Part of a small language model's weights.
Size: 25 layers, width 320, 4 heads of 64, vocabulary 8192, 34.1M parameters.
Architecture: LayerNorm before each block, learned positions, no biases in attention or MLP.
Each number is 128 + 32 x the weight over its row's rms, rounded and kept within 0 to 255. Layers, rows and columns count from 0. Numbers have three digits each. The size before them is the row's rms in percent of the matrix's.

# down: layer 12 MLP down (transposed), 1280x320, rms 0.0419, rows 339-488, columns 120-159
# up: layer 12 MLP up, 1280x320, rms 0.0508, rows 340-489, columns 120-159
down339 079:121094123095140149110104164165124123126173164095145084148165148109128156098087100154103140088085164135094132093110129117
up340 093:184084128158107128111106136155203155180069107141166132131137117144130121171105113118081170106178136137110123145137126191
down340 105:127137096185135057135105114174133194063033072153155156156120126108105134170133103142117068135162175178085117127097142147
up341 093:115133136164123144124153129172129123181149085116118088137186177178119135163161088174098137144135106212091104095186119123
down341 099:163086123061168121151178171105142141147128162137138161097072144107125127125127142072160108119084115101120145121092130120
up342 099:188110189055121060068092097168108119140143110126116141183149141141103110175149089128116125083141129120095085127074101151
down342 080:143149113143054123142091129117138131100085110119113113136122113094128148114131124090130123122062131162101139090164183136
up343 098:139127110158131139109150124046107121157176088134164113164178098170145167098153093142128154160135091098058122090163095146
down343 098:087077107119132126113156128126117111135157122171081207136106106134168073077122088149134112144145079152143108155128159123
up344 094:066143144087152097121123080094124134129105125113112136087137120089125162112132109113127107106103097088136086149137102130
down344 098:152123128109128104120162099076094118095166117156180135127150129130122103155128153117169217129156152135087108158093139094
up345 095:140097142102127109113188126136092149157069082114086182151157064144102116107163148093104086112184137132150107096118139179
down345 091:112147115169122109150102109127124088090141163104176111089099164161158147161077163155124178115054175103131153116137098121
up346 137:110121162109155128084104058154055136186134149096117120111162068186039189186190109073125099099154140096150147185142142212
down346 175:101140177140117117131153094163153148144148137127133137091108094131100108157159142101133148124135171079163132155164130140
up347 088:164142170119066194074096120115162194170093127129134143158156136157127134103112096173110165172092154117163101117155115159
down347 074:082117162131118152136125109177115119127167121161136178096127150152104085122098106089110090099189117157146186132109116150
up348 098:146083168129184105086128135205196139125142093115179066102111096156154092141126063111148131113122102125147097154204102125
down348 089:113094114073164185166103129112087138150148136084195100154107125121101133124085112158177164113118108094077163102134133140
up349 094:149123124093150147160178152129102167168119094147111138202095178126161109127118127126157131129138138123146161156104162101
down349 085:079093178124121181089100070117151118080096158107157146089149114136062116123138143182141154156143129124142130160196120151
up350 093:125146127100162084102118103183038105139081110132094145146142121154116128146147121141033113108114139140151223137176097140
down350 085:090067133143095160140155165111180130111194139127137121109140123124100121060163163125237159156111169100083076080133168125
up351 081:141089133107081187119143127150156173197116153100141132109165106132146104122138103128083102074170123149121140061110130100
down351 096:123112125032102061168136067125131117146163108154131159144112160077069133093129138115081158132140173118092093162133133121
up352 097:067082154111111169104124176105178143166054153122106023149102145098104105149179103153094114139145185143154140118156105128
down352 095:123132117115112105110122147135145093130122168113154123125139089100164142174131160128094119077129153102129116038134113146
up353 075:123132156102075196143151145122088155194170146149147115113115157119107142118117102096133058127109140110132068155156165075
down353 054:073137123107161074084109145120122160115125096083078093127141135203130099117155063154148181150134123133154220116153110141
up354 082:129076185108088135154159137111137141112147155105089086087150134115151147195135122159120075077134136149104095128129177121
down354 082:125124096113112152169118146110105176142168126096111143155128161160127159117118136120103135066079151151162156096152114113
up355 107:150130140135143138097184043136088168245172118115081059127093134151160128105146092142127090103121103166119146126158105130
down355 118:102148159120137131104102190092143167104071133126195210131126161085105106093125192121129160141137228130118127146126115066
up356 083:090112137081091108150136142138096179154079092155081177149157102101106110136108147115147108100195128126084064096125109090
down356 067:092118155131115209069111105145135138170135106145164119120117086098131111106175093131156161098154136123136151093087132131
up357 103:165143143146079136104156105148146164168057100093136117086153164156116144116125089146141065101105103161158139167146151090
down357 115:118147095136155051101096095118080152089112091168169122137163145100175213127137150180135120142161116074068081134121146171
up358 107:119084230133143088172132119172088120120137087141141131119132077122142125081102174106170182104147152183175108126130120232
down358 102:131151054196148126083156102109119094100126123150120098154115096129124091129149122151122079095141126120139121115157122067
up359 109:121097090105054072119163118169122157140146106151147141147104107081119159181117127124105113123159102145084107155181136121
down359 117:147125102175159255107157128111155081106163096142126163105162158166105144155146136175135118131146115078146117118103082138
up360 100:089141165109140118159188019098168145149172044078116100080166146181112118143155142096061087179124198100042116065125154128
down360 091:164125119139117100146073177163080167099103160151098123107086141131108075162119144110163149092148071159139121130164112194
up361 093:163113148098172173103125049090063136155080094152188136134136069128132122083137114098144157091154144108120134153146135136
down361 086:139118113102173146119200130101127116178128146112151148104116137093155106100080122115102159136094103062108073095168169095
up362 082:159128158113136174145111061117119180159141140154130166072113118178140126139176141117147100108138083112121124114172101139
down362 084:120136086082137071098118090121129098114098080143146150160137168132110150103075173130119147134147164117111120158099149123
up363 099:134120131142177135082100134208127099171140127107094121104126135186044140153133111100107170091130155127145107080126136187
down363 102:144124141114080129115094101090142161067120108139169166156177122113199118139149148154194117159104101100102113176149136086
up364 104:222131134113151161110073155186090103151145100126169064163116179210155099107182145115101182114095140081121154114117097166
down364 093:177111125088178131150140154089129157107111189122137120084102100091180115146118152121123126127115113096105156075121119097
up365 095:096074134060156095092086141090123151102110132101173083136092100087101120106110117184168083107203129153155064177141195104
down365 098:127130196141114145099150124150158113197154127121094121164172129180148145103158150119144146133133096159116189082150117127
up366 099:115085075067127149082135118147137121141120129130150144048137173176093160093114122152138093128182116152100090247184120120
down366 115:187094118113164072165092148169117103178115097064168138188118174114166094112086134123116083082132149120058136098099147144
up367 099:155093111131089150141158070081150145160210135115089074092197070099117141140113120118092158072201134140089145134176133133
down367 093:062115123047104164166132088155063077102053081108157181142118118141128173112123095119129106208110140128139119188115155111
up368 089:183083189110146141114118119125064115163083082128143105122121177136137124124136094091080112169189128124098139099133130164
down368 070:093135091142113137156202175144152142118135183105150144154124113124178111107179116098137118134167135098168065030085081126
up369 089:205111153110113142115118076184140156176165079123144110094171109139137139168161115145110142141173128155120108180152121124
down369 050:119094131073106123076125101131180199109079119110137133124077151126123098092181150184123173121214103148170163215135127107
up370 107:094143155101182140089101134145124152153152122037157118077185137092087081109137119129147167145121124209133195042157140151
down370 112:098106174139138137148130128137091106104096107102156145185157166165132156112090137089138131128076169125098138101086080155
up371 116:124152110152101097126139103183102146124179133074159184134112114102124138136117150115157124107134085091152122161115082192
down371 125:131119118077190146165157130086172189126146141183180122089052144100158115075128178177150125126111118118125083127138164114
up372 111:142100106107117078150114104204087173111165110119122122151178100124161162152095151083128123109175104171101072186168104082
down372 110:078117143168120124166163167074139151153161159132117135099111209086089107101135134208153135161156152107105110125104111096
up373 102:128160124090118123149079134099095131124132130115144152123109099129129164138150137097121103113154134107125103170107129140
down373 109:160159129164138113107125124178127115123123066133139126106119101090115128090153114117132153141126107110120181111168162144
up374 115:135028114160101161125151150158106164146067104122099126145196151138124167100151096132173119163157159086104131142110193057
down374 110:094097196146167147086152150151156117115192210159157091096115105105098076185131132061093162065100115144082142196078120140
up375 085:161120166107091134113168140118116168162143116117108150095137100096104146150134118122117147052201157164116155089140138123
down375 091:110125105054139055181106072093128106099208091142177119106086135078057101085129123117105120129123145124131146183122111114
up376 100:220117093155157172128095112128107144194091107118161096100138125191103129144140161093120109088105120104193175111125118168
down376 105:074127141104163085123152140159151089121136131140095165096080167120082142082128097172120048105074137125108103180129090124
up377 104:094104133123178220154167109132082152112194134126127170164081159051085132164082135124149147114175066097121093118132143108
down377 096:143125147139109025135188079109173104205131064098153087088140113199148109113122110109118113140183162196140153177111126155
up378 089:133133144083131104137163141138164141089170109163153148102148152145057113133177142195160169147097172090147119156183120151
down378 070:161118106094096094122078135124169126111138117146122097123161163115131118094111166152107130061110147110120126118139140174
up379 106:130089121089120169161139122140126111140139154126139105156122215117186147079137095131157097171122117081096118082101107044
down379 096:088190133132127115024098143139143132119056112191201162089188120098098123131124067110145132120188164127188114178154158140
up380 108:169128109093080043146094125138150165094105064105143089122122135146117120151145093132152091178117126094038159106100116139
down380 083:159150149136143186068101113146163099129126077164141134095101108112099107140117171116137155130073128121113112117099151110
up381 096:131143120129086158167103125086168135183156167083072106127103139156070103191196060150119158137153142185130173070147167167
down381 091:105102131156136074084101147127103074208107135107138148101141198023123124151139160149121102109095121088163148129114059130
up382 115:090123142122154137127119117160154120151111127135116191178111113133124165140081060094121100098154159186165132143156097183
down382 120:096153151093111111149066149077129202169143074128178125102172108093119112092142129133183158178190134107160153129145121109
up383 082:192080168115163145118107079122159150173150076093145082156117124104113152165165147177182106089145140133178141084140140129
down383 056:088119146148050109104073147128143155124110068094117138061121184090118145071181155105140126120121123094111143098187118123
up384 097:138124140091221151092058122178130133099119112119123155143083104151102102189109199119132083106091147109149124164137127100
down384 102:130077134114058081176185158141134104133093115146137143098149122106153154071138121135122139172157060127113112127131120106
up385 092:098097101074145076147077090112089128104118115069194146147098185148141130152207119178114112119159095070174172188113102123
down385 092:093143070167140096153104121172161104148142113116200095112151135131154136140148114192131087169146126093123132122110099150
up386 102:148145162077148068132117135165119174167098121148096166100153129155171152131122115092113102145150163153153120092133135083
down386 090:102147123090136155136117095092164139172104138140131161111106123147162120126171110158073069107123170074177117095121106170
up387 089:148104133074124121132134074202081102101157095150126173122158123182168120087146141097158070144141080155167134146149112123
down387 095:145048129128125201171096096108061075151060150122077116154120139059123166129086120128117085101111160083154169117087112119
up388 106:109095169074096163131204119158081128115125093172106075158156137119105145166200157140104155129166134164184122125112172124
down388 099:114107126092133105095098087122137162135090143082133160117134154183125130118140063143123068147128138086080127170127111164
up389 093:100090113149069161151183140179113161147105136103140099123104092146127118077151141168099136167131151157141147096232085142
down389 083:100150083131113098129091106065107108120117112164108195123146134144102145153148117062155106139132127126121113155083161114
up390 096:130117106124105183095194081122063126119171145143134155098144139149160189164154110097145119101138133171077070164107059141
down390 101:136096164154156095157109157184143095148081115067138065075103130076096147093080135129133159067143176093144115137127164211
up391 098:158101153123125140101149175113166175173098063100111166150140141193109116130114093153139111119140150173094132136117139108
down391 107:099122099117237108143140119158117077087147125132134088146143138138128102131128134116108186130131135106095151141125130136
up392 092:104135135128197110110155149063116101109088084141074137101161118117114157147139132128120147174123060140140066117161135136
down392 098:126120132104097161157117086153131157153150129111168146176101157131119177076099136156131097105170158135104154200133109101
up393 107:099131116113089155136102142178149113105076118099122149210178181150076099134137123110151118181148161168085116116097102097
down393 111:142085154114148145100125131057126191172126153149122104102105100130191120134111110164086158126068131077127102147190107145
up394 104:072110138076083050153107104187101107154195101103212141112091085063094132128185136102087171149205168150103158144155155127
down394 110:149163139122140140156148116140065171055163093182053131155145161148110149135110176128100111146077102165102097196095125081
up395 103:119088137088189131116077128162092131105155118144105133152095139127053119152144100116108146112150142119161137208087148157
down395 106:180097136119145072130157068149102136149115122168129144090130140098175127110073156131127057119162133107120148113216132083
up396 109:088119178054179090071158140137160100148133104153140112150127172124129160110137070118109149126206167087068075099146069135
down396 110:133184044145098130182115068137116182110150132127126112118095108115111137131135110143170127162096140165158158153188132165
up397 101:108145120123177185082179107159111182160155107117136134117176113175069103137150159112139082124112133175124105141160151137
down397 108:158055132110126114187114170108103138077131141117186148182183132103162111118143110210096112150125132129131080159192072117
up398 093:093061156096031093110166136114108164105182101093119151116092121075152171150158154176157084138142117128049103167113112123
down398 077:169112104129130158111152109162098104115117186115148161124124138173091076158075125149106154168101165184173221134127107137
up399 118:095131127114088148115144021160044123109112115109107120113167139116079095106153098099138056158168084125157171159169065147
down399 125:188136180156147107108075109090171105135186060139172178168087117141084118144159169146121151135047177126093129135130144141
up400 094:095107133094072097071100105140118154089124165071069108071128142139104111158163060130087131134148132190120142078154170144
down400 097:178163120151149098165152144115159098141125121101156125161126156079132180125018122139119173099115124075131183128142128130
up401 085:138132194137181098141121077101114156107131124145141166159112080167167105229158142133111184084129126082120114157153065171
down401 087:121121113082108106130138143149145126088128142202126141106072163044107098121104183110140144112137129110105162082063155087
up402 091:117118199144120155113107169093149136150181146113157106132119134099156140092142089143110147080129114107174133152150154181
down402 074:103112145166155151130149148114093145116110149077128146115126106163124110118189146143132124107125140148105093100138122147
up403 087:188106149161128103152150113067148136238105136114089104112167124122081141091144107101134131100134116095193143147167139176
down403 074:074131133133141118131100123141139093132137115079148112170111105148146137128090121175130118097140147114100113124107079176
up404 091:142116137150181165099182129173145116125048125126165126115135135194182090166184104112051124122121143138083124160113090137
down404 083:095178153126109107126090128065131177159182144156108078144151120083109093060096146135134139142097087097130083094144110124
up405 111:209118112138165130126119111149169147146185146127130105089118149157126122129122097138093185152110047146128155089102103191
down405 107:094135148164138144148161169144178131138159117108116120157157098124121101144139110093130169134156109156129169120112166134
up406 100:206119166124099176126136150115081168127127102093106145087164113180167110127117190106099127133118172099139156103124116124
down406 104:111154134149173043161149125129128059155168135099148153123082123136135068095138092154107135080139122141145115112098043137
up407 083:157117110077144156073116110125084144148136085114083190194114146145151150192156135078073136118102148088086091165172122156
down407 074:100180136138099142187107116106103090126156115112149088093142122127098058086130110114136143091141206125115146107093084089
up408 089:163126134138085167119125152173149139213063135108120143099136101144161076164117111134153136118129154149170122136100112191
down408 079:106085149159135116125132150110186146164099072105051198104137133115134144147125153107104063163123111116136184106101097155
up409 097:129150147165122134144113085160148113145093149102141138116147070091094120126086127075076116132168133145158130128233060135
down409 091:125114149162101132162099141086094168095177119154141159108121106189141092093182121141167151107086125136098131129045215101
up410 109:173111169114125103076075173137100125164125100159126132154199123186133154144135124129088141161146124127117108130150081138
down410 109:165141083099192060178138101116133100114164095180112209084086191188109141096085113155185124135115069080115182147154128088
up411 099:109075137055078097130144104218074134118146117132203155146124118148129120118110123137123091139185120112049088116081116151
down411 087:109153112122159115129100167136124154118150062117138117170154138097138144123162146147090211089051141115083200096151121175
up412 106:200115081160116167111112114114148143156188147135091125029136147166112156219131129141114092158109174149162157131124115129
down412 104:088144129170170126107099139154160121149097136155157149134133094131115128106161109133120131076142098141153153155161104167
up413 111:092093163157130109177129113074030186116117112161141141102106097066088151159146105107143118125141142112075135149128156123
down413 112:158136153172150144093153110167119144113110110142098153089152119137143120103097159148128143171099111147081166183117113074
up414 109:136107166106116102101062094150128137196156150095112048087144115124119119133145105112108145074142122150078173125093102130
down414 112:122135136112148143172107073115139148108057138154131191189124093116071141155132138176149143132098129063151156164197124148
up415 101:123136135119064116113111130149100131111122110168152133109125133078161072102160133154116156115085103093147057166146128193
down415 081:139154132098175163164129122095094131230105116096208104129134105126128147168095107115114135125089135161112100119133103140
up416 084:120136163089119114091060113088123162139216109151198138115136110089097170125124122162062099103107145149082075165124124130
down416 073:096153118138162111140157155185079097178068128118104092133128151124175110141142113103169174106139086124114163118138103114
up417 110:132159157096102118140078109057105103148178106116135139169189131100130145092154149110082159163155052093183160150152094160
down417 102:134090114156078196149157165188160126137106099096151102115091095123104131168087112121152196120123140138064136081130135094
up418 113:166120126067120138146124080204129151094129117125121107091154113133156148154148106108165114091156103087126153218174191123
down418 118:133147130146149057139157092113097081172125146078140168096062184120112145083145185105126168118101131114120110157145056090
up419 111:154117125114105094114123049114084159123084079146093147099140125165113141130137056117121085095133083158110122136108123120
down419 137:126114156136147133170162154177086093153131113096120089112134123048145141129165117088175158112156134110084118111090145166
up420 083:123146100044158116142087143130168138121117066104108122125133131050095086126110163136097075108123125139134131101138100172
down420 080:139074142165119134123156079153092090153166149150114140121104147176164143133111156137105135132120134072115137154168098112
up421 098:131137126091179151147108153168130117128163100101135152175111127084096141150107161164163089107102094078074148150145083109
down421 104:143131125148100100148146137120138104148114097124144091120134210136125142113189089123110112155080140170161100067128179129
up422 115:117084117059119154128149126134100161107095111101107201151142126147082163113170139101156130197159128199124133142134101091
down422 125:114096122184170107177167137187066095112126105133189115182146134138119142073111123157162127165135182079110101145183093111
up423 089:136085186140154136137170072152124130133092150116155103052160090138099123159132107157152118103180152092123169078116153111
down423 086:099114148057152099179135166077111108114183170132147134164128086130165141121093083117103172121087091159121134115128120144
up424 085:158145161127177114079118093197132143141129081129168076191148085135121163075166144126138110136138075112086088176099147107
down424 075:144140084159114096165142171104122146112136081106091134106165184143114111125105127169155104120124113141145122095185088129
up425 100:147113138075101150115145135127072139157146112096171115094171179123154139074141118082147121120142146092157119147099156101
down425 098:107116099119110176115118108074111130128148124121119175128101086145078118174114114105109142095152148133158113162143168112
up426 094:151112082120107140135131080132098089126133099143198161052143098208086136158150135138092142155174134164097075126113077121
down426 077:144117118095144094115036180168124196130089117147080101112147109115118106094130124080194084115131149120103153099143124148
up427 088:108111178155098155142209118068077173077157138132120129126133114123143094189119093111081180135167165148131130110149132135
down427 059:144102155111080125142058118092193101200110101103118120118151157140110178072094136164129102114109127179128203144077124107
up428 099:168112096153164121154187145145123131196095117126122140135140156144118122076127145155077150176129129136091111097116112172
down428 100:180100160132121122063086124125104147099110141110108179052123122154145085167181149115141204127078182126201046115123070095
up429 098:136127121127094148076134138102157197167118108121120155084137154168057161171129126116092106159155127158116152149102153091
down429 114:164080122117117103100114129067159118075144107128142109122139148021160111144155136105123135135175153133122136130164104141
up430 105:161144088129197158036105120093152117148193143119102111044148156145104148143139052115168118158172140155150153098131162148
down430 105:109087143137167187176197120147096129146106209166137114135164117137108085102093131154126183144158153159135142070152069109
up431 105:197083163119140140120133116127182133130130114176182113165151168158086118106161096200127108161130137127196132093164112144
down431 102:131139090104123122130095142130104115142081150143150130147110128088184165129095137087137139108105107107131077131123147157
up432 091:159142161100166086001160119122117148078108125144105155067112115117146166107151120099097146101126102133103083154153149104
down432 079:147095164130124154176102140112149125179128157089123119158158109111171083183091102140103141106167121118152177101107096149
up433 089:199128184056131133094117081150134244196152088103145135092149157165118152186140078150073129080132133126129128169151124142
down433 063:152125161125066152130161103179133137163134085145083148127081128107130110163135076145078079093079138118138134133118158144
up434 095:145120129102134190050089139107146140180083124119173118150164157155156154196107125137169210190115144093118147116118161107
down434 088:165131127103166111153088132076102121176153113149122117200107116082134143115131113138124099113151106093135183183179108146
up435 105:145108161105143106097111119101092124164175106127123126178160134119148122094120070099113107193131100127126118093122106146
down435 116:137113082100156132163126138176169092102145143152115117104166193113148137141091142119145120081154130128170138153125111132
up436 093:176074175116156112114172126158069101131163126141133162107154169094156130111058152112171083128156123104078073082070105116
down436 081:082162163130099184122106129102184072142126122159150123124107099135118106117187120205104173104155122124123133119119154148
up437 093:184143123126138134092100072167095115159138052118219147102144086141097205151125188106095117077141088183107104132150146166
down437 078:102103096082084084206132129102159109136181098118145124159081101127111110126119093121127127140103141117117119162120163079
up438 110:110168137141129179091060126145139166166160085115118109095067188193077117154197124138128147143165080168162169043211063157
down438 110:175113124124136150145164118148138094123146113085148127122149087129205133109056168101178063149143080139106136181043139078
up439 089:127128115093068159089038127165163122145147116103137107134140095160148152133118084185118170119120131124146124151180130166
down439 074:126160084114130141134155126116113164158177131129119134140103106136098124152125114153144132119120147126168119085184108159
up440 111:119124179153152121088126081143186088139080104093138093094113088102133131176207157122093179147155153100102088074160134155
down440 105:209150111081081120163101131064118097117140172121154156158159180091153105148145132118127099111079049086202131094110154079
up441 090:137114131101141114158087120116095148101209087142178112159118104133146106148037148141221124163135077167086189156141123129
down441 079:113131182141138149118192155104085151119100128113188167091098154123116143139156131117088150148102136062186106150132165100
up442 085:149044213130115153137168096161153137137154068080124168140177128125118164178153154110141094126189134165168105115151132127
down442 064:110169094112079140094093194145139163092087109148181067112101133118106172065116105168137129137105085147137117091165088123
up443 105:213106205156106085146124113171125191161136103128112159063173104076197167138131119144106106129168132130113155128150140124
down443 119:172095138079076175135117167081122187090112149148107101114144085127085164071129144134165140160116108113133166162145179060
up444 101:131150164108143177105103171097130130107135150121122162137111098091152085153160124134082144068160117178153091128112141140
down444 113:108134100111123104133170122089123112123179110138069123099091152090131094137122153124144143088106175073099168192070142151
up445 099:077137161075132109091150082087116129109167139086187106121142127122163139098178141184147136165109054095115106194190131082
down445 109:112110077123161121096101069105075093163105087146154149144141096173107150137166166094135126160129150178139096133114130153
up446 103:167129145126152111140143090080124094203095127150108127146149115175055149102110091071144137103098116142086126156147130147
down446 101:119170109098125145079098121114084161111085144089114101109150119138092132140119158118057113117110095081104106191058162171
up447 118:067072145148111109177173077166077199120142113120146074120199121173112154150079151090154134096102141097121119091155105122
down447 122:159154115072084123067098136176199146180128044182084196125110136138121159147094088146133109153101167157113174170126125127
up448 106:165170094114107132087117146136095112132112110126131109158133131149127121120121096156132177184097213136089184077101124131
down448 091:130094159138152065164202085160120169085144087135090156094099097168078143193216131090169113117181119118088051079087074124
up449 112:106101170172079097153170121140138132137092114112132148133159149131080127183124129127144127131124147135086109128170176145
down449 122:161129133169170086121108061137120133187113078157145154094084076149097104130184126160116109128134106136142127131144136114
up450 097:118094141080123151067127062161065114127134092124153123087204151120143170117143107127150100127121122135148117195101113109
down450 097:136149094201157105194071141075114142131140140112154109124116091174139111157092107066135116093093157111104132098151167187
up451 100:193121099064165119170137102082132135141128121126121146122127128148118121131139158173085142140158073111084168135152093172
down451 087:085121146169108146108072128149132086095108113120100127136123159107112102090112108116113146104175168093161134086074095080
up452 092:201115165108128148137097132156060133192129122119147107131128184109116161170115100116133136097102156140144141144116107180
down452 103:230165154059137102155145142142160170135113096115119115149122131080194106142118113118078130143117125066080162174139159180
up453 102:171118125143082087100141113151095138163148120095153172124181129118118178222079134113162155064186160127096180098098176147
down453 107:096120103156133115142104127085143062130103143139129114190082139118140138107108133188113157187163116097120136132074069080
up454 103:176108173077168116128168120096135132138152092149171154149110105159124107121167100133132138140175136138072099161197129110
down454 101:150124108094164104131161106144149121154128094161094099139080172106173062160067106144060161090108154154106156127102098162
up455 097:164113136071190137107132155170118168128158131115123154131146128133138123098096125208123109119155153159083172105096124159
down455 096:118173144143107128160124148090089093170086093161101131092108126139134163172098131090113124187110110114168096118163165136
up456 112:096124137085128147111144122119139127127123085137085116150152179181121112114100137116138127128146131161151074111131140131
down456 111:156096128093130110170150086182116146145131186069120137120114093108093163128112138137107140170177145114138159146113113051
up457 108:151162120125245199110069154065110091126126138102127106179173116098162140171125112147132161097131083122126119160140141133
down457 111:121082125117123142130174114142128095194147100154083102115105145174076146155142135147158008176144148140119133076119099104
up458 095:094080104124113146114069147103133164107101090090106131189095129106153148135097171180150091097075133151108131161135081181
down458 100:158163156104111079143145119163123084161147162149166145087150128186133102090167098106131146158177115131145124103108179089
up459 105:146092097141083142101152093157109143190114114075087050090117092106136139153135142099106118110138135147103146104163087075
down459 093:106120144139172146139086125145068103162121134155108098103163139107117154099137112113147106125089143122158133107101153107
up460 105:157072172131059090163124143163145121112130112150190137136128079140193091121114144123139146134134147052107075143107116082
down460 115:127142117197192132092086117090150159140103126076136130070135163099125121123113120163155153102104155143113160146115119125
up461 101:162120127103228119102120050112152145167140121166119115129216166138156136104184071187160145151187084125138115163165066109
down461 083:154093147152127092137093200146062153153126134131162127112071155085184115165091144110124080138094142096093190060126190184
up462 108:214106192127150067131173080137145140115207118102138119118130149091099192131167120157081135166134176129089090123132105108
down462 093:151138180149148100160118159102185083136124157125124153089113083150130054129179126117118123152168167124153127106110087140
up463 098:094119140053172120140150113155118115095152070152132073201118175134076151127162163105126102178134116181171086145155069111
down463 105:138150124191120112097131110122135145143096133105132145113132131128112124120127137144139125090111133146095105133170129105
up464 092:160091158131136201130116131111114190165132101137149092086155162130080130141133162171118180162128196173154176084143129078
down464 086:148128147134109168152145093128171146145109047121108088076117100135113148102116178133156141138100106108128142119134139132
up465 090:210095151107120142107101110093142176189148090102157105103154100080066139127141117136150127083170120139145173120171134100
down465 059:132168167167092158095102169108136156116152146138072135085077139114136119155127072119127137161146115077110093159162106138
up466 096:152083143180077134080140159073082121199148101115114109108182179080150128174132114092069181113148104136131109159173129141
down466 103:163122144146153103085091120056139143098139151136158102078164119105153103102197155142095194142200120058137093174147100134
up467 102:155132162114100177128103113204131094171162124145177142148157144165143154131104078041106084138142140146121085130137149182
down467 095:133129067050164072109138091117071144078057064125142142143152035130114125125168184149147157111133125130132063113126069111
up468 106:158142133088163172118081096090142150169158154160140073101114133135155090162153140086178058191194106095157152092199124104
down468 106:109110179135136142125206153088069122083132147117160112139181132130197130091071089164154172120141160160127093047079122134
up469 104:101096166138138110135111146117149114101089096149128119178128120108186125114164131180192098167164105154095089110158181091
down469 095:194135149121131200148075105118150162146144120086125149152147159137104099113144152139172127157115187142176130064130076132
up470 093:118137129097161140122110105156120118129134059152163123128135138139104149119145163139171154165173108123140159082128139079
down470 107:179113125175102137112136104102148147138128174086095144137125132093172106128096117148116110108118182147081049165118123146
up471 087:120127113171115185083153090153121172144137100087116148146166138089116137148158106197133092163168115111119147154149143101
down471 065:170091135121118103111055128092159202080109104183114120073147147150155115103125127101122164156135130076080120054158166146
up472 101:135114136154146137090163164150153161086107101153135106131204145114176142081152159089122135131157082159161097110173083116
down472 119:138150110169153109121088083154120118187149035113119148106098177110061150138082187154085063126140153115110156153120136125
up473 121:119094142064083126127079089140101103102147110077164155117088123160107120089196132163198145162140044127214102159147090113
down473 135:114139104109100136154110128083181147129101092158075105117109152058159116108065139170168124153126147143100208122136141147
up474 119:173117130105114125130055068097062115115119097100213101120127134092124211151155125097131116115141027111118116199207079133
down474 119:111121166114108131113166169102094126117098101134112109117126128123101139138191076193166109161190129176207110137184102093
up475 108:094126157088083102133114113172125131159096120140104165139121118106125087125255138113118124104153069141100144102111118129
down475 108:127137103126165179082073112085181113109134089105180094139161119118116170114086132187119099161082116147137117058129156169
up476 108:152151162133144076134151074117095139158187115110144069145150136096120222132168117099127175142165009111117150207219149192
down476 110:151116178132122147142105159187209130145098096113129146142154144138091133086111103070119123158189099139151118119094134077
up477 093:090170102094117108070082140094116141190177071107123139097171174139099117120165138114127131155140101190094139128114104119
down477 089:204139079133175156125119127144162130135103133149151127125147122103145089138062134115112108139107143122170122143144119144
up478 103:166095135083177107130134107106079147138224106121180112131126169146090135128131163126157115143177097109116135131190092145
down478 104:129075099101171083140168135153131131093165063161111133105127083037156145145087131109172132126138097123119102094103136106
up479 100:147160116062144128116103124172098171141177124152129150160140100179091136135202000114112120067137094084150090090137117167
down479 083:163111145138139137160157127089138114131064176101119175094119090071128089147066226112122084161111165152161170175114156121
up480 090:138142205154118138157125031150164108165107122115114158140144171149102133126154110084103135120129124142106130106097144085
down480 079:108118072129162128132113179122130141110112107134137113105168102145101123130093158095126092126114127113123152120126102155
up481 102:120076163145118158146149042144113133125125072111121132078155155175145146117130073052166124127156136142157090130160077142
down481 103:151156135147151106131160112148089117105122057116181177126166063114064169194113176135104147137082158078081139187160146122
up482 110:082098181139157123054132107187095158152167054161160087134131130124129141133088155092149183093176140175080110129146144158
down482 115:179157112193176093207161085154141151114055132134155123084135086145135138123124097113104129191134099091191136153173147144
up483 127:116107197122115104095126111113084132125180111165148127101176129132078177086129079106153075090163141154098064133092161177
down483 135:128138096158165102158091118103148166145124132119172108095076036118173134189090167117107155102053129101111169162198068156
up484 092:123163193103141190029154140190118117176113127068103069092143104108097102116165149136075091094164171112144130098131124161
down484 076:159118106135133079140115119111137107033112111153143119121169153140200155142078151087157155107083128081137114116144155100
up485 097:098105102147133047118115094135145121159076130138156138116151167115131120103104050133145117084100116102136126089123148189
down485 099:121130152116168217167167114081088136083174153119096168176090128122158135116158167077146102187120136163131094153100142076
up486 094:134071137096133151114088147145114157157118070093204114142160120150135166162159114123148134110138167144170192122128158083
down486 097:100055121146164075107172130138122100043150139162123128158159089060160125134120096085123112123154110161203093083112169152
up487 107:157132148088123114120105143124096117140133118151123166149134093187096140094123112136154155141177099153114142099124123138
down487 107:120101112189107173172152093094106136136118131126180106074153128116153158141106132157090171174195160084207157187142085154
up488 092:136100134171136166103091110144132088135175102130100083121124103122162115113151114080072124117129107129049120111093122134
down488 082:159162145070119098136098116156130142139133090131178158104124145086112151145077113230146119128144061131152108152183041127
up489 101:109066110152145145157108093167111130123142119135126121150142118118105142102132108171144129145148130082145127143137116111